config.toml
num_hidden_layers = 8
vocab_size = 32000
norm_eps = 1e-05
positions = "learned"
bias = "all"
parallel_block = false
batch_tokens = 65536
max_seq_len = 256
Each number is 50 + 10 x the weight over its row's rms, rounded and kept within 0 to 99. Layers, rows and columns count from 0. The size before them is the row's rms in percent of the matrix's.

# up: layer 4 MLP up, 1536x384, rms 0.0546, rows 1166-1234, columns 96-143
# down: layer 4 MLP down (transposed), 1536x384, rms 0.0452, rows 1166-1234, columns 96-143
up1166 089:60 54 36 36 45 48 53 50 65 58 45 59 54 51 31 42 34 28 54 50 59 34 59 40 66 50 36 56 53 51 52 63 58 39 44 41 27 30 53 72 52 72 59 43 57 54 48 61
down1166 098:46 48 64 53 53 42 65 58 43 52 57 47 45 50 52 59 47 62 48 46 35 61 46 50 48 55 57 37 53 47 50 40 49 55 55 65 61 66 48 29 55 31 48 46 41 39 52 51
up1167 103:61 51 45 55 53 53 59 25 22 49 49 64 32 51 62 62 48 58 30 51 68 55 48 47 37 58 71 43 53 64 58 50 37 47 45 53 47 63 42 59 57 55 48 47 59 47 72 34
down1167 103:34 51 58 42 48 48 45 60 53 61 46 56 48 38 47 74 46 40 47 49 51 60 54 37 64 54 48 43 58 43 50 56 53 48 41 48 42 61 40 34 47 38 34 45 53 42 52 53
up1168 097:45 44 49 36 57 56 43 50 45 64 50 54 48 67 52 52 58 61 41 46 39 61 53 58 59 45 57 55 38 56 40 48 49 40 57 53 56 38 52 52 58 44 48 65 62 48 51 39
down1168 104:65 47 50 53 48 42 44 43 55 44 36 55 36 39 50 46 45 46 53 58 60 51 32 48 51 56 38 38 51 41 34 33 46 36 47 41 37 36 55 51 46 56 49 55 31 42 51 65
up1169 094:47 64 42 45 71 42 53 47 50 57 31 43 48 54 53 48 30 47 42 59 58 51 35 52 39 49 54 63 40 48 47 68 52 36 48 41 60 47 54 29 36 47 55 54 55 53 58 65
down1169 083:45 39 46 58 62 52 62 50 55 48 56 47 43 43 57 48 50 50 51 48 43 38 49 44 55 55 18 99 54 44 67 50 53 41 58 62 42 46 59 55 61 45 32 55 48 58 48 53
up1170 086:47 38 57 43 47 48 60 47 42 48 56 48 45 54 53 60 54 66 63 40 53 66 66 47 53 49 71 51 51 40 56 50 44 58 49 46 37 54 43 36 54 55 64 51 42 50 50 60
down1170 072:49 42 74 62 54 49 51 44 70 68 33 41 60 33 46 45 57 54 62 53 57 46 40 49 54 63 60 52 50 43 52 51 65 43 52 59 30 34 73 60 41 44 45 54 55 65 35 53
up1171 104:60 51 53 51 61 47 44 34 57 39 57 51 28 56 56 48 58 36 50 51 65 62 49 45 49 32 47 29 41 46 50 48 54 52 34 38 58 47 57 45 63 42 48 70 53 55 42 48
down1171 109:52 61 41 72 74 44 47 55 47 44 40 61 60 69 48 52 35 58 63 75 49 55 57 32 45 57 33 68 67 47 54 65 64 31 65 48 46 50 57 65 58 45 51 46 63 56 47 62
up1172 097:62 51 30 49 38 43 63 41 30 61 62 52 41 47 42 58 40 58 57 66 58 63 63 45 46 45 44 63 65 62 54 50 49 25 52 46 39 55 31 53 42 61 40 29 39 40 54 46
down1172 095:68 42 47 47 53 48 49 65 52 43 53 52 43 50 32 47 55 65 58 67 54 45 60 48 50 53 51 44 66 30 29 50 30 42 39 62 47 46 62 46 48 56 31 54 48 27 30 42
up1173 110:42 55 55 60 52 47 59 52 62 41 37 41 54 42 43 41 58 53 36 46 63 54 47 61 61 54 68 44 46 57 43 60 40 55 45 49 50 52 55 41 39 35 52 32 32 60 47 42
down1173 109:48 57 39 51 27 49 42 58 61 36 49 50 55 37 48 56 44 60 31 50 48 48 47 45 48 39 51 55 58 53 33 58 48 50 59 45 55 43 48 51 42 32 41 62 56 45 42 40
up1174 107:58 47 54 44 54 56 44 51 39 47 47 57 60 50 48 68 45 52 63 56 47 59 69 64 48 65 45 53 45 48 39 45 56 30 42 36 47 63 53 51 32 62 57 65 38 50 51 50
down1174 110:47 56 63 55 56 45 35 57 46 41 45 41 39 33 56 67 64 53 48 68 45 59 60 41 44 61 36 53 46 29 50 44 66 53 49 48 47 50 47 53 54 38 41 60 41 53 57 35
up1175 088:50 36 64 56 58 49 49 53 41 49 44 24 59 41 47 52 66 43 58 33 42 55 59 58 43 43 58 50 57 58 26 54 38 58 74 29 62 52 22 46 39 57 59 41 53 61 51 54
down1175 085:35 44 32 56 42 50 49 51 72 59 50 46 30 56 52 63 35 55 51 55 51 46 44 60 53 65 35 43 47 49 47 59 37 35 44 51 46 45 52 46 53 43 40 61 66 35 57 53
up1176 088:36 36 57 53 55 53 63 65 56 38 43 48 49 53 54 63 53 35 59 65 38 57 60 65 55 42 47 55 36 45 48 32 48 62 33 37 45 40 49 51 36 51 52 55 50 41 51 55
down1176 087:67 31 49 50 48 65 74 53 48 46 51 53 47 37 38 56 33 50 57 41 60 33 54 50 49 59 29 41 48 47 44 56 65 53 44 39 40 63 56 49 65 40 40 52 67 48 55 46
up1177 097:45 26 42 46 46 66 44 38 45 54 56 47 40 61 47 33 65 60 49 76 78 47 40 47 62 54 76 45 54 53 58 32 61 22 58 52 36 51 34 47 48 40 53 28 47 47 58 49
down1177 101:56 53 50 41 58 43 49 60 68 36 68 58 41 53 70 49 38 53 57 58 44 56 51 48 46 58 46 47 50 40 47 55 42 61 41 60 56 51 68 51 29 65 62 57 39 57 45 54
up1178 098:62 55 34 34 45 44 50 26 45 69 55 49 46 64 50 39 35 43 49 51 61 39 49 50 40 44 55 52 48 47 47 60 59 46 41 52 40 51 54 59 52 58 43 49 59 50 57 43
down1178 099:41 67 55 63 47 39 40 50 50 45 40 45 51 56 41 34 32 62 55 44 45 55 52 56 55 62 66 65 71 59 24 50 69 45 69 39 47 47 40 44 60 55 53 56 54 54 57 49
up1179 093:54 42 54 48 58 54 58 35 49 78 54 59 39 48 45 54 38 47 52 36 75 36 41 57 55 62 56 50 50 73 51 45 50 49 36 38 24 57 48 31 52 29 47 46 39 58 59 43
down1179 085:43 48 67 59 37 46 51 52 43 40 31 68 51 50 47 33 52 56 36 22 60 63 61 37 44 52 41 38 44 61 46 51 57 41 58 52 39 59 33 65 71 40 41 32 55 40 47 59
up1180 102:49 53 39 50 47 40 48 51 36 47 48 49 42 63 48 67 49 55 48 54 64 43 73 53 71 42 45 49 54 35 49 34 69 47 48 37 55 49 52 55 54 52 35 48 55 50 49 45
down1180 091:44 48 50 47 39 56 61 42 45 57 66 31 66 52 32 40 70 41 46 50 47 48 46 60 30 53 50 58 48 64 46 48 60 30 43 46 65 44 47 51 63 64 47 58 47 60 48 36
up1181 110:51 49 30 60 58 47 49 52 51 64 78 71 42 48 57 62 57 72 51 54 70 46 57 51 50 52 57 55 49 34 48 43 59 40 55 51 43 51 43 36 47 34 57 67 34 58 50 48
down1181 110:73 44 50 58 46 46 46 43 33 50 32 52 62 60 44 50 47 51 49 56 41 60 44 67 58 63 53 55 47 47 64 43 51 67 77 51 43 37 56 48 42 42 41 45 49 37 50 56
up1182 100:52 33 38 56 40 51 39 69 40 49 49 39 39 39 51 54 53 42 58 56 58 51 51 54 66 35 68 47 60 35 48 41 44 42 52 51 59 45 52 61 53 48 45 53 47 45 45 44
down1182 110:52 59 48 40 42 31 29 58 55 35 44 43 54 55 22 57 52 42 45 51 57 48 31 41 69 37 43 63 38 52 32 51 39 50 42 55 54 48 70 49 31 56 57 35 50 48 38 52
up1183 100:45 35 48 19 42 59 72 51 32 52 65 67 44 63 68 41 60 43 49 46 53 72 50 44 81 54 57 54 50 46 55 61 41 61 47 46 38 54 43 28 57 55 47 41 56 49 40 42
down1183 105:68 62 53 55 55 62 58 54 58 52 50 62 52 52 47 56 45 53 53 51 52 40 56 53 33 51 36 74 47 54 47 67 55 60 50 45 51 39 49 47 46 64 38 46 39 48 52 45
up1184 099:54 37 55 52 55 41 51 49 63 55 54 61 53 27 61 34 56 50 40 49 52 51 53 62 61 58 53 58 52 57 40 44 61 34 52 45 48 55 30 60 43 49 54 47 55 44 60 52
down1184 102:62 49 46 71 56 59 41 58 41 49 50 41 47 51 51 65 56 48 44 44 48 44 68 53 40 46 55 57 60 50 46 48 46 39 49 53 56 46 47 73 58 33 42 43 51 56 43 39
up1185 080:41 55 38 47 44 44 62 48 56 56 40 46 45 47 67 62 41 37 59 58 50 52 58 75 59 65 61 58 27 51 40 65 41 39 44 36 39 52 38 60 47 38 71 58 56 40 59 59
down1185 078:41 40 48 53 45 51 45 50 45 59 58 66 47 50 49 44 44 64 42 55 43 49 51 45 50 55 46 54 52 46 55 60 48 44 74 59 47 46 46 49 36 57 42 57 42 48 53 57
up1186 091:56 28 62 58 40 54 58 69 58 43 33 44 52 54 60 77 50 67 50 38 40 49 36 50 50 47 42 69 41 53 45 48 52 49 43 49 64 51 50 55 41 59 40 26 55 59 43 59
down1186 090:58 43 27 49 52 45 53 39 62 58 57 55 55 58 29 53 61 62 44 57 49 38 58 47 57 37 47 48 59 50 65 51 65 37 51 57 54 30 45 64 54 54 63 64 59 45 57 54
up1187 122:51 43 66 30 41 66 46 60 50 78 54 48 43 51 44 55 41 41 53 74 54 38 61 36 55 56 59 56 43 53 41 44 55 57 49 30 32 45 23 69 55 40 56 57 67 54 53 40
down1187 134:58 46 30 52 56 49 56 41 50 31 42 59 44 39 44 47 52 54 44 45 35 61 45 60 44 44 56 40 51 31 47 62 52 41 53 56 57 50 72 34 35 73 58 49 40 39 56 56
up1188 103:52 45 69 28 63 59 43 44 55 65 43 57 54 36 49 47 45 56 65 49 40 66 68 55 46 45 41 55 39 45 49 53 61 42 53 54 37 31 46 57 38 41 52 62 49 49 53 50
down1188 109:49 62 44 62 44 53 35 46 25 31 51 55 45 46 48 57 39 34 41 60 42 51 57 49 37 45 43 54 45 52 29 51 50 46 58 49 47 67 59 47 51 42 57 57 42 51 51 61
up1189 104:58 61 45 49 63 42 38 53 39 45 51 56 52 31 56 58 48 48 57 51 62 51 46 57 61 49 54 44 41 31 41 38 71 38 54 53 47 35 48 46 56 39 45 55 53 43 50 45
down1189 101:70 28 55 69 39 42 48 30 58 58 52 51 47 59 46 62 67 37 47 52 57 52 40 40 43 54 35 54 48 55 40 35 53 56 45 52 51 33 39 57 54 38 36 63 37 43 40 45
up1190 102:42 44 69 42 59 54 39 59 49 40 43 47 27 41 40 49 42 50 58 57 54 51 61 47 38 44 58 51 49 57 59 48 49 52 58 38 52 56 52 42 21 33 37 42 49 56 34 33
down1190 106:61 51 43 56 60 42 54 48 59 32 54 45 47 61 55 46 46 56 43 61 41 46 65 43 54 57 62 47 49 52 46 56 45 44 44 43 54 24 38 42 68 62 47 51 59 41 48 46
up1191 109:66 48 41 46 63 57 55 54 37 37 35 48 48 64 46 64 51 46 31 72 59 62 53 55 53 47 61 59 37 43 62 53 54 41 41 45 51 52 54 49 40 68 44 49 44 61 51 44
down1191 109:63 38 36 52 30 75 54 51 40 49 53 44 47 43 30 48 50 60 44 55 58 51 57 43 55 42 31 54 46 41 46 49 31 36 55 37 46 45 47 54 55 56 56 58 68 54 59 50
up1192 106:61 42 48 46 67 58 54 76 35 58 58 61 53 60 46 70 48 45 55 53 60 55 50 77 35 42 48 56 48 60 42 53 57 52 61 22 50 57 38 50 50 39 52 49 50 39 60 46
down1192 113:40 47 47 47 61 60 53 54 70 28 53 56 40 47 37 41 53 47 32 48 42 59 56 42 65 45 58 38 60 47 56 42 27 57 48 55 65 40 46 25 60 54 40 42 51 43 49 38
up1193 102:43 39 56 46 57 47 42 40 39 69 59 54 20 48 50 75 43 58 52 60 68 55 53 64 52 34 58 58 53 53 55 41 40 51 51 45 45 47 58 50 41 46 35 48 44 50 52 60
down1193 104:51 54 48 44 38 49 55 43 47 52 56 38 50 51 50 54 45 39 45 69 51 62 54 44 53 57 53 50 66 39 45 56 46 62 43 49 52 39 55 46 45 32 67 48 24 41 46 44
up1194 108:44 39 35 51 51 57 30 43 45 64 61 53 44 41 60 35 65 46 40 48 54 38 61 59 75 58 25 45 33 52 57 45 68 66 38 43 51 63 54 51 50 61 45 52 57 55 44 23
down1194 114:61 52 52 48 48 38 40 42 63 35 38 52 60 52 47 65 43 51 62 36 44 44 32 53 32 43 51 49 55 51 43 46 38 57 62 45 51 33 32 58 59 51 49 58 53 47 56 72
up1195 106:53 56 47 26 68 68 46 39 47 36 51 33 61 49 57 53 37 49 51 56 59 57 46 50 52 31 67 38 34 33 53 48 57 23 55 54 38 45 31 51 43 53 44 43 57 52 47 43
down1195 112:60 60 68 44 57 44 56 31 61 42 60 48 38 46 46 57 46 41 43 52 39 41 61 45 48 49 49 56 51 72 36 48 47 45 68 84 54 72 57 69 52 36 45 50 42 70 53 47
up1196 100:45 38 48 50 66 37 61 36 63 67 39 57 47 49 66 44 57 46 41 35 67 52 47 56 53 51 46 49 39 51 50 58 41 51 50 49 50 55 40 21 52 62 64 50 47 55 60 55
down1196 108:55 73 30 45 57 42 38 43 62 67 52 68 66 39 45 23 51 51 57 55 63 67 53 48 57 36 40 39 54 47 46 55 52 38 51 54 50 46 62 64 44 60 44 62 43 64 47 41
up1197 109:70 58 45 40 65 44 32 21 36 59 53 32 40 45 54 47 46 60 44 36 53 44 22 44 46 58 68 20 37 60 37 46 50 37 52 49 42 54 52 39 46 56 38 60 50 36 57 50
down1197 104:50 70 30 63 48 41 37 36 38 50 68 60 53 61 55 73 42 39 46 50 48 48 51 53 25 58 35 66 65 50 54 44 45 41 51 48 49 45 43 34 47 56 55 59 48 59 35 46
up1198 087:60 57 51 32 56 43 44 40 45 53 67 40 35 24 52 52 66 71 53 59 53 55 47 46 59 60 47 25 55 58 51 59 37 49 46 48 49 63 49 45 50 63 20 58 62 35 42 41
down1198 086:45 43 41 48 56 39 45 46 67 38 50 41 40 64 55 35 43 54 59 49 52 43 39 45 65 58 50 39 57 33 41 46 53 68 33 44 32 51 48 58 61 33 35 47 64 30 69 51
up1199 110:70 52 54 44 59 39 52 37 47 40 49 59 50 41 51 44 55 41 47 68 42 60 38 57 45 43 57 61 46 44 36 42 53 42 52 59 56 30 44 66 53 51 66 36 59 49 45 57
down1199 109:53 43 39 57 64 49 43 53 58 56 51 27 38 53 62 59 51 51 57 50 46 59 42 35 60 50 62 48 34 65 78 52 62 63 63 36 53 34 34 51 55 34 32 53 50 46 42 45
up1200 115:64 58 66 44 36 47 41 31 46 45 37 52 57 61 56 56 41 45 41 38 51 58 53 48 53 52 56 65 49 49 27 53 39 45 40 52 48 34 59 31 62 54 48 36 66 61 45 58
down1200 118:36 46 43 72 52 46 71 56 53 44 61 63 45 53 52 65 64 49 62 46 61 40 25 43 53 44 47 40 42 65 50 39 51 61 58 44 32 61 33 52 35 53 51 65 41 52 52 41
up1201 111:63 46 37 40 63 75 64 53 56 56 35 67 52 39 42 53 43 48 33 42 50 67 58 43 51 46 47 55 36 50 46 64 58 44 44 48 55 45 66 49 59 67 57 32 55 61 46 55
down1201 114:60 50 50 59 46 55 42 60 46 53 50 45 52 48 44 60 55 48 42 49 52 57 56 48 42 51 40 62 55 47 52 38 48 52 39 46 50 66 52 49 43 56 38 45 56 41 48 60
up1202 081:44 53 62 46 40 45 58 40 55 54 44 51 59 58 57 53 53 52 37 49 45 30 71 51 43 70 46 38 64 43 56 28 56 47 29 49 31 48 49 48 26 49 46 52 55 50 49 50
down1202 077:48 50 56 54 55 47 38 50 41 48 19 44 61 53 45 60 52 57 52 58 43 42 46 42 50 41 47 62 31 54 40 56 27 61 75 53 55 65 56 62 67 34 53 56 47 56 50 44
up1203 105:46 52 47 47 52 54 51 50 52 58 34 61 35 46 39 35 65 43 41 57 63 72 55 52 63 53 58 47 59 45 36 64 63 39 58 36 44 34 45 48 36 37 48 67 60 43 57 40
down1203 111:63 33 27 52 61 47 42 49 36 41 54 41 40 72 53 55 44 42 54 49 57 48 68 56 52 57 63 49 68 41 40 48 46 68 40 58 54 32 57 54 45 56 45 36 60 55 36 43
up1204 095:44 28 61 44 44 56 60 47 37 40 46 67 43 47 59 64 38 52 48 38 51 46 51 54 41 56 54 44 46 57 39 42 60 59 30 39 53 59 50 43 62 65 51 59 56 31 54 60
down1204 105:58 61 33 38 56 48 85 51 65 30 53 31 48 56 61 41 51 51 59 57 52 41 44 36 39 45 41 47 56 40 57 59 74 46 57 39 39 53 52 49 44 29 47 41 38 33 56 52
up1205 106:34 44 68 62 56 65 52 45 38 38 48 43 53 56 47 44 56 37 42 44 60 49 52 47 37 47 77 43 51 47 48 50 30 66 60 52 49 60 44 46 44 48 62 60 41 46 54 45
down1205 110:45 42 60 36 52 46 49 31 72 22 37 59 46 59 43 35 60 48 21 54 60 45 42 53 54 54 35 48 56 47 60 40 58 52 39 47 38 59 59 55 43 51 54 65 50 45 51 48
up1206 097:59 63 49 50 52 42 40 60 46 45 35 47 43 44 67 48 44 50 48 61 76 47 34 54 62 53 67 53 50 43 63 40 47 26 51 44 58 46 54 50 44 46 51 52 46 49 55 50
down1206 097:42 56 43 57 44 37 45 54 57 42 41 38 48 64 46 47 42 46 43 45 58 53 35 56 46 59 65 49 57 60 40 56 37 72 55 42 60 56 47 66 47 56 49 37 43 54 47 42
up1207 099:48 59 46 39 45 43 47 47 39 57 35 62 60 53 52 45 40 57 48 45 51 40 66 49 44 66 52 48 71 54 41 51 45 44 40 47 38 55 40 50 42 45 66 51 66 32 64 66
down1207 093:43 39 45 64 56 38 47 64 56 59 53 61 36 61 54 51 49 41 44 40 56 51 58 46 52 31 51 68 42 53 55 72 41 49 33 51 62 48 43 44 57 50 59 45 39 40 50 52
up1208 086:71 53 43 48 55 55 46 49 56 52 42 54 46 45 36 51 51 67 43 64 42 43 38 50 48 61 55 43 44 47 51 61 49 49 45 41 34 54 58 49 51 36 46 41 50 60 64 46
down1208 080:60 67 32 59 50 65 41 42 56 46 47 44 51 51 46 51 48 35 50 59 52 56 41 54 49 56 51 42 56 66 53 48 54 49 44 48 51 56 52 44 51 60 47 48 49 49 59 50
up1209 074:33 31 56 35 56 38 45 32 61 60 62 48 27 57 51 38 48 49 54 61 67 60 59 38 50 34 63 50 41 60 35 36 46 64 26 55 33 57 42 37 51 38 51 60 56 55 42 53
down1209 084:56 58 49 54 47 56 36 51 44 37 41 59 56 52 47 35 53 47 58 43 61 42 53 45 34 44 63 60 56 53 48 58 47 54 75 44 62 37 57 50 41 44 19 46 44 55 72 42
up1210 102:42 43 46 43 46 58 58 64 55 59 61 55 49 46 53 52 65 42 53 56 64 47 35 39 45 44 63 43 60 34 53 45 49 40 50 19 46 61 45 47 38 41 48 39 51 42 46 41
down1210 101:41 47 41 49 51 34 47 64 32 69 49 44 45 66 50 38 59 61 51 49 32 66 56 58 33 45 42 56 41 49 31 63 44 67 26 57 54 41 47 50 42 48 52 36 44 62 48 73
up1211 092:34 57 50 48 55 37 38 62 56 46 51 48 49 26 59 37 58 52 29 74 62 55 53 61 41 68 61 52 67 54 45 41 38 40 56 52 42 41 42 56 45 28 56 40 56 37 46 39
down1211 097:51 43 47 66 56 48 53 44 47 50 28 48 55 48 37 47 48 56 66 48 42 48 58 49 72 50 35 47 53 57 39 41 51 45 32 51 47 54 46 45 50 59 65 64 66 55 39 53
up1212 088:43 44 30 57 59 55 51 53 49 39 41 70 60 54 67 40 42 36 46 42 34 60 56 65 53 44 58 43 60 58 43 55 59 35 56 38 48 42 45 52 44 51 59 43 42 62 60 52
down1212 091:41 60 54 42 37 33 53 33 44 45 59 35 33 51 39 71 62 53 42 47 67 32 46 37 38 41 45 48 26 35 60 51 36 48 49 58 57 63 57 62 67 39 47 55 50 43 53 41
up1213 104:51 50 48 62 53 29 55 63 49 23 49 41 45 44 57 51 44 57 28 54 51 58 41 51 62 41 56 40 53 38 46 33 25 54 48 40 65 66 52 46 50 57 53 38 37 54 49 41
down1213 102:61 28 62 60 45 56 37 46 69 55 50 54 42 37 48 58 54 38 46 54 51 63 54 47 64 67 41 53 52 45 61 47 54 66 56 63 55 50 50 54 70 34 63 49 61 51 54 34
up1214 109:49 45 47 49 50 60 49 48 48 41 31 48 45 44 53 54 56 34 46 48 76 42 58 49 46 45 61 48 53 46 39 68 65 43 59 50 30 38 37 62 44 40 36 38 51 35 58 62
down1214 121:60 44 54 41 61 45 51 45 47 43 44 47 40 53 49 32 39 51 56 43 52 51 30 54 31 51 47 52 52 60 36 45 56 43 44 51 30 64 42 58 48 36 54 41 55 54 55 52
up1215 096:60 45 56 37 68 50 58 46 48 64 58 60 61 66 71 54 52 46 63 44 30 43 49 65 55 62 55 47 58 74 36 58 42 57 52 39 41 52 41 48 48 48 52 51 53 62 52 49
down1215 091:31 71 62 42 55 77 53 43 35 53 48 50 52 57 44 36 56 49 40 52 48 47 55 47 42 46 44 61 60 47 22 45 65 35 58 41 27 56 48 45 46 40 29 47 41 53 55 52
up1216 095:53 54 42 30 48 50 58 62 47 45 37 50 59 43 53 40 56 46 49 63 55 41 40 53 54 55 52 68 41 41 46 47 38 42 44 46 56 68 35 47 39 60 42 45 58 47 56 54
down1216 094:53 39 46 43 47 27 51 37 47 58 63 62 40 46 51 68 45 39 57 43 51 61 57 47 66 50 55 70 36 57 51 53 56 34 45 48 52 43 61 49 53 67 44 43 48 53 51 52
up1217 099:43 37 54 34 43 43 37 59 59 46 66 47 46 53 63 50 63 52 50 58 57 56 54 62 37 51 46 36 57 58 58 35 49 53 60 32 50 42 49 65 50 65 44 64 54 32 60 40
down1217 099:47 37 22 55 33 26 54 42 33 37 42 53 39 27 42 41 54 38 53 66 35 40 31 50 46 52 62 45 39 40 52 46 40 55 37 54 62 56 51 62 31 54 64 43 48 57 66 54
up1218 110:39 46 45 35 66 72 34 46 48 40 56 45 41 25 49 52 48 51 57 62 66 55 39 43 40 44 56 49 57 49 48 48 45 37 50 61 54 33 57 39 50 48 70 52 45 37 49 49
down1218 100:54 58 61 54 49 39 62 40 71 42 50 43 55 61 78 40 40 53 69 35 35 29 57 70 41 66 53 56 44 31 38 49 57 52 54 49 57 76 56 46 71 59 56 61 53 55 56 50
up1219 108:40 37 43 38 52 56 47 36 61 60 31 38 55 60 60 56 66 56 42 45 50 60 59 60 50 34 48 56 53 50 36 45 63 50 44 47 37 38 42 45 46 67 51 63 69 50 59 39
down1219 112:34 51 40 56 42 36 56 54 48 48 45 61 71 43 66 63 40 51 59 44 35 44 42 49 53 30 52 37 33 42 67 46 48 71 44 51 44 57 39 53 49 55 37 50 43 73 40 65
up1220 097:59 44 37 50 70 62 43 65 61 57 44 34 50 55 53 56 59 40 64 49 68 50 50 55 40 59 51 37 50 41 54 25 65 54 38 39 60 47 30 61 33 40 62 62 47 39 41 50
down1220 099:41 86 42 48 36 55 38 59 53 40 55 61 61 63 51 42 51 70 64 36 40 27 24 63 54 42 53 61 53 55 39 55 50 44 51 54 63 52 59 43 61 52 42 42 48 49 43 46
up1221 089:45 38 32 41 63 69 49 61 45 45 53 55 51 57 43 51 44 61 50 58 46 66 65 61 42 28 40 36 56 43 44 47 70 52 48 51 51 41 36 30 36 57 64 51 41 49 64 53
down1221 101:54 69 55 46 38 39 57 50 48 49 57 48 57 50 60 60 80 52 46 56 51 46 29 34 53 50 56 56 45 59 50 68 39 48 37 54 56 58 62 73 61 43 42 44 54 38 36 40
up1222 085:57 43 45 41 44 60 53 56 38 64 40 46 50 46 50 53 62 55 58 51 37 56 45 81 58 45 41 43 54 43 43 50 43 33 47 45 46 58 53 56 55 61 58 45 42 47 62 53
down1222 090:44 60 52 46 47 48 50 56 30 47 49 49 50 52 37 40 55 48 45 57 61 43 62 41 36 52 57 41 56 62 51 46 23 53 45 45 71 37 54 52 43 57 52 46 52 53 60 50
up1223 092:49 44 58 45 71 62 43 61 43 59 43 55 50 58 54 39 35 42 58 45 52 45 64 65 44 68 53 45 53 49 41 40 58 48 46 26 49 26 39 42 47 54 32 29 49 49 51 49
down1223 091:51 42 40 52 43 59 45 50 51 56 66 55 60 44 38 52 49 61 51 45 49 59 40 59 68 39 66 51 35 49 46 53 61 42 54 44 49 51 54 44 55 55 65 61 49 33 40 52
up1224 086:53 50 57 53 55 41 66 53 54 60 51 48 45 33 50 51 50 64 48 53 42 58 50 58 67 50 42 65 34 62 48 44 34 35 28 51 54 51 54 48 34 46 56 44 45 43 61 53
down1224 095:47 57 54 52 58 57 35 49 66 64 50 34 59 66 47 23 38 45 49 38 60 40 55 46 52 33 70 55 42 61 52 70 50 47 49 41 57 39 55 49 54 50 37 66 54 43 51 61
up1225 083:57 41 45 54 58 71 70 56 54 62 57 67 53 37 52 46 50 60 39 35 38 46 45 65 45 60 44 56 38 62 50 52 51 54 47 50 35 55 36 36 55 61 61 44 60 53 60 62
down1225 079:57 47 55 50 47 52 45 57 47 47 44 58 51 59 50 30 60 40 45 58 62 52 46 37 51 31 47 49 58 62 62 52 41 42 49 42 63 53 62 32 31 36 48 44 47 47 51 49
up1226 110:43 37 52 37 46 50 41 37 43 47 67 56 46 48 51 48 39 36 38 48 51 64 58 34 55 37 33 56 42 34 49 44 39 43 31 49 45 42 55 55 42 52 46 45 62 36 59 55
down1226 099:44 54 61 50 52 38 35 42 69 44 56 43 60 63 42 42 43 65 23 57 67 64 52 49 63 57 33 58 64 44 58 72 32 45 46 45 42 36 63 37 38 54 54 36 67 59 54 43
up1227 106:70 55 37 34 53 54 41 41 55 41 48 46 52 50 42 52 49 33 62 45 68 53 50 53 59 58 77 30 61 45 44 57 52 42 55 36 44 37 36 51 43 41 48 58 59 46 57 38
down1227 110:56 56 59 53 52 53 52 41 41 60 62 31 55 61 31 64 53 45 60 49 38 68 54 55 58 46 40 49 60 70 43 46 48 59 57 62 61 37 57 47 63 58 44 45 48 55 54 34
up1228 092:68 48 51 46 50 47 51 52 46 65 42 53 45 57 43 58 32 51 48 35 42 43 49 60 47 59 43 34 52 56 51 53 46 68 57 40 51 50 44 65 54 56 40 33 60 60 54 52
down1228 087:54 72 43 44 50 69 41 38 50 46 39 59 68 56 43 46 40 44 51 56 45 34 38 70 45 30 54 42 44 66 42 42 48 59 50 57 44 45 44 48 59 54 39 47 43 46 54 47
up1229 100:42 43 29 44 53 58 49 41 35 41 56 43 35 44 35 42 55 51 38 61 45 45 38 52 53 50 50 34 46 48 50 35 45 39 46 49 41 51 44 58 41 40 54 53 42 51 44 42
down1229 103:51 68 55 62 43 35 42 49 63 59 52 39 34 52 50 60 59 43 49 41 60 50 48 58 39 44 63 42 40 57 60 43 50 56 36 42 60 57 63 45 35 50 43 64 48 52 42 42
up1230 090:79 54 31 46 51 55 48 53 55 44 41 47 51 48 69 43 34 33 41 47 63 39 44 57 43 51 65 37 50 58 54 45 71 66 51 44 52 50 43 52 51 31 23 42 49 37 43 53
down1230 102:28 45 40 61 78 48 51 59 38 55 54 37 32 50 42 56 65 54 51 67 54 52 57 65 56 44 32 58 47 62 48 57 37 32 58 52 58 54 45 46 44 67 55 40 54 50 38 62
up1231 101:45 45 53 43 51 50 31 56 41 70 38 55 48 53 65 56 59 32 50 44 52 54 67 65 51 58 69 59 30 53 45 58 52 62 48 32 47 52 50 35 49 37 58 49 66 45 50 41
down1231 102:58 46 47 49 51 56 42 64 43 78 73 52 51 39 51 41 38 53 37 68 57 54 54 34 47 41 57 45 45 41 40 20 44 55 59 41 72 49 42 45 71 41 40 26 54 62 37 42
up1232 098:61 45 52 38 39 59 43 60 48 48 47 49 30 52 69 47 44 51 40 52 38 48 59 56 45 50 39 62 47 74 47 62 39 61 39 54 61 37 50 55 55 56 42 39 47 42 44 41
down1232 095:41 44 35 41 61 54 44 53 40 61 64 58 57 26 46 54 63 46 48 60 61 52 56 33 46 52 53 66 54 51 70 45 53 37 43 39 42 43 65 52 69 54 50 55 37 54 48 43
up1233 100:28 50 47 28 53 50 58 53 62 57 46 62 43 61 51 60 48 61 59 57 52 49 49 58 48 62 53 59 46 45 46 49 50 61 51 50 39 56 43 25 61 36 49 38 47 58 47 42
down1233 105:54 43 33 36 37 53 48 49 40 56 43 51 49 44 47 53 44 47 60 62 39 62 29 56 52 56 52 47 53 72 58 40 62 44 55 57 46 59 42 51 47 49 58 40 51 47 63 39
up1234 099:66 46 49 41 66 53 42 41 37 54 54 80 57 33 53 49 52 63 48 53 39 66 44 54 61 40 56 43 55 41 56 56 62 51 57 68 49 35 45 39 43 64 54 53 50 58 60 43
down1234 102:45 46 45 46 49 34 63 44 44 39 44 61 31 50 47 38 58 47 50 59 46 52 59 53 46 63 55 61 68 36 42 66 52 59 54 39 52 48 49 61 37 49 42 38 58 57 35 61